From a checkpoint of a small transformer trained on Wikipedia.
Size: width 320, 5 heads of 64, 13.8M parameters.
Architecture: learned positions, no biases in attention or MLP, attention and MLP in parallel.
Training: 664M tokens, 5068 steps.
Each number is 128 + 32 x the weight over its row's rms, rounded and kept within 0 to 255. Layers, rows and columns count from 0. Numbers have three digits each. The size before them is the row's rms in percent of the matrix's.

# layer 6 MLP down (transposed), 1280x320, rms 0.0644, rows 393-434, columns 64-95
103:081138113168161182077141118160142146122147077104077127198198110104110166148107127112157116049109
103:140155131161098190082178170112170062123094104167143106092178132116136095174105083122147112150096
090:095139111127099101094095168180098132127141168168139086110135089139178127143115175159164145058074
098:175162175145121163091158145131099126096116170107117159158096112153113072148135093154090138129143
093:118105073128138185113119073168174151119138081088152100131160112124172161062086155060163098125143
094:143114133123171156116182141178126146147064103123156089078105159095124094096151124104152133106175
092:120123128062056157157147094128123135132058182122119151130144111144115122117108142213168126191117
107:105149108095164170149163053081113169187087101182127139135075111113138096114197152140127114146189
094:103129090122096115154176142085105199180084108106118078148111111108047145177060136124112110133141
098:131147163128164140194145127133188143175147111106098137120143077099135155099185108184133155120147
120:158103169138134165123071113090151080148114101110167097206145108116139107165096109079111142138108
099:126124128147204092103072104152131122102091139131111133081115106118186090144122187152147085113157
095:062100124057114090165150130163116129144117210144111170193125118107114142187079119149126111121070
105:125114098127033167125089048056145132121088200112096174141180106161120164122085196102093116100094
098:144142144119072124084127146125162146127076120161116130131160189082195110097070154185106040102093
094:154167147119169096123103148144134163183088138175110085149122021100120117099132104129093125120089
159:177156172104181120156111133151134113112104136150135122076137159200132141180168125132123130114146
103:095153097148152138073145182150153147164147156167120057110101119142169056105101084119112107119136
088:134121106147109152145103167085119139105144130135087147153051083119146062108153106146129136161182
090:091169113124101163113143115119088132134111149130123134146157137112074158084111116095131124098144
103:113148130095067092133127137088126148211139116099056134156139072114185145158084111130160166151121
092:120157174137139174116057061116097182158104114111096084121081179166084081080154113110116173108125
105:133213155101089112120117147059165077148145078120174150104201132124166131109108135171105140097132
122:157102133091180069150183165064143178096132075156130138144137146167087116110123185119152123185129
092:130176132131118169113090154087144165115149129158140119138119146127173142133170166118116142125093
104:137156109146160139127107130081147109089132101107079099087124130097092112092147158166173095122139
117:102133118160120082132121152081157165137124173168132145111112089055160148132149139099099103076153
092:134138053100087085157203144199159088142103165105124157109120069124119127140165113135081078164104
100:162103159163161199139149095144106034121161132014151050120125050091161170200081184128136130200125
107:134119179154108145188127196197068150178112163071185128153103114073113155101135132128123087196152
093:086163132141125151149127163111079157124139175090081151129113143128105117137070121108171111172107
090:150176088120113118149126114175132142119132132127109212072174112089117117173128154125130115177142
106:140080120148125142116089164174105123079070061124085112099144184127138147071133106135122118141117
093:114134132094128112128168112080169061112125062087147137111112144103119129137124106168170105079139
095:156168095173113086144144152143164126132143082073141135127148089119198144123163114137199155091153
092:092100108114135162183091098115146067130125134195166134135133171062119118178086112089138130104128
106:145160187174144130124101130133163124049113086124101166097094102101210127076147153185132077127148
090:170191161111098171115187091203140101184081127167082155133089100143103131135100120159116050113112
099:134183123077130154136139159156168140109113109129158170125129143197148134096105129160095111198143
094:089135075164154125117155135132060122178046181146121123078075115122132116093201123135097145152171
099:128102132123134145122181053135159086146096133129118077083130137195102125142172137125115179130142
097:114122133117112125148117106137171110151116157137108113136155116133165153114080091163186188153163
# layer 6 MLP up, 1280x320, rms 0.118, rows 394-434, columns 64-95
098:139154094138161081091141152153134126087131158111138178151101139173137112129116108154131113152104
103:135103135112141137164138147063091182093135131196093123127158095158133088149102152083129106099100
100:108168127076073092093112152153163123151129123096138173151121125180151111123168067136147098130170
098:155187184146139101136149161102150128093095138128091131110146125165102079134044136130091114167143
102:084121060158107122081148139124111143133160152138093143157149125148163119103126127103130165114127
095:119154123097167185102071165140095095159131068149128106164106127183230080141136122152133129117114
105:157136167165141129141098156131124146095071136106141092115053150100116098125130163159084140209113
096:160158218133125172058125159146197133109153114065154081156092119140140136148153161108103082151172
097:129136116107106165119096093109124153055127152170112140082140125182127125064128146113229114127151
112:096110087143141125136118157149169076144094151158095083175072143152165173134110090092127150124144
099:139088135092124147096119191110118122134168095162101124097110182145147145126111088158125118063101
096:197155181146144153105112091085112119116203075161131143125118108153160125115128122108130099070126
102:102127125112168114138151077090124146115184083092125180094122176152097067090103097139168109174090
098:075133087097125078088106170217180087096102124127166131061095191125114163107171142131105155102077
098:129102167080101085180091091133158104106153127169146143131104179126149134112187131134125164086189
116:149117149084118157176097114148078117102144128116122136095124154095134131131133146089135072161139
100:115100097108140100100128129147123128134152124150143146100154137192096059194100142088161104096114
089:101177147102131121144063134197141153137057110128126132103155196139143153128120133101119140112105
092:116170092117150133143131066120089096167107081113200157139136123124161142151206152107125105111110
102:161169160115087156181102094144183114100110135113049097111124083135135153180123154135148112121135
097:133133087156149111091193155145087130192161162095161148119088180120094129170098059066142126119111
101:153160113133093177147161134100149164102082114166166180173114132081147111136207139152157194132119
107:108125155108115120173083200086110117105149081114104144172117147151128129154164170112194090092161
099:101150036187201168116088087148125107111157145171138155106103195093154114058120109143146185152116
106:190172199149111107141124101148121137115194097073126158105092062123167105106149097122117069075179
114:157107103159138124173083159063163118101165153100081145132110073125159097138096104163157131093136
095:124134149151107191071094081110063207086100102157158118159128165134157127137104085116127128108157
101:123083133109106144131129077127122137170081112133136171158076147115181123129141169199097175151101
092:142140123116105093069088078084141143082096118200090150103137084174095108138168110109159140083134
094:128074104088197180063202128093121127090150131148152145158120157140121145130122203151061080100144
090:078116093147058168157123134110107168112085173109129106196112087121140141164100146174132156080179
107:116111177121103070123140160130169118085193166111091126065105119145163110077131062063089178121100
095:168106112110106134102158137081132182146131131118160138144080151090152108150103112077106097149092
090:110118138154152169196104211111110147158110101126116065215072183139061121120132116129141161155132
099:100152121073115125101123087093133135112143153111121143135095129144093092092105189173173092125107
109:167113151163085084123107150111110123109130079143213150156111107114122130146154139087111128104121
093:169115129089141094165115144107131171135159162112195073127138174075076136143173105091137168162085
097:133133192107128128127090156120056089066137130114134156109123100143102123121175096125128134125161
097:124150113146146108132137146115119151093132089074083161186180093145087142140115120101167162106094
102:124140133105186135135138119099144170064088152107136104087106116152086111151126142092132152122063
095:138093092144148178102057049155160095132166088097106088071133146177077124150132127134106138126082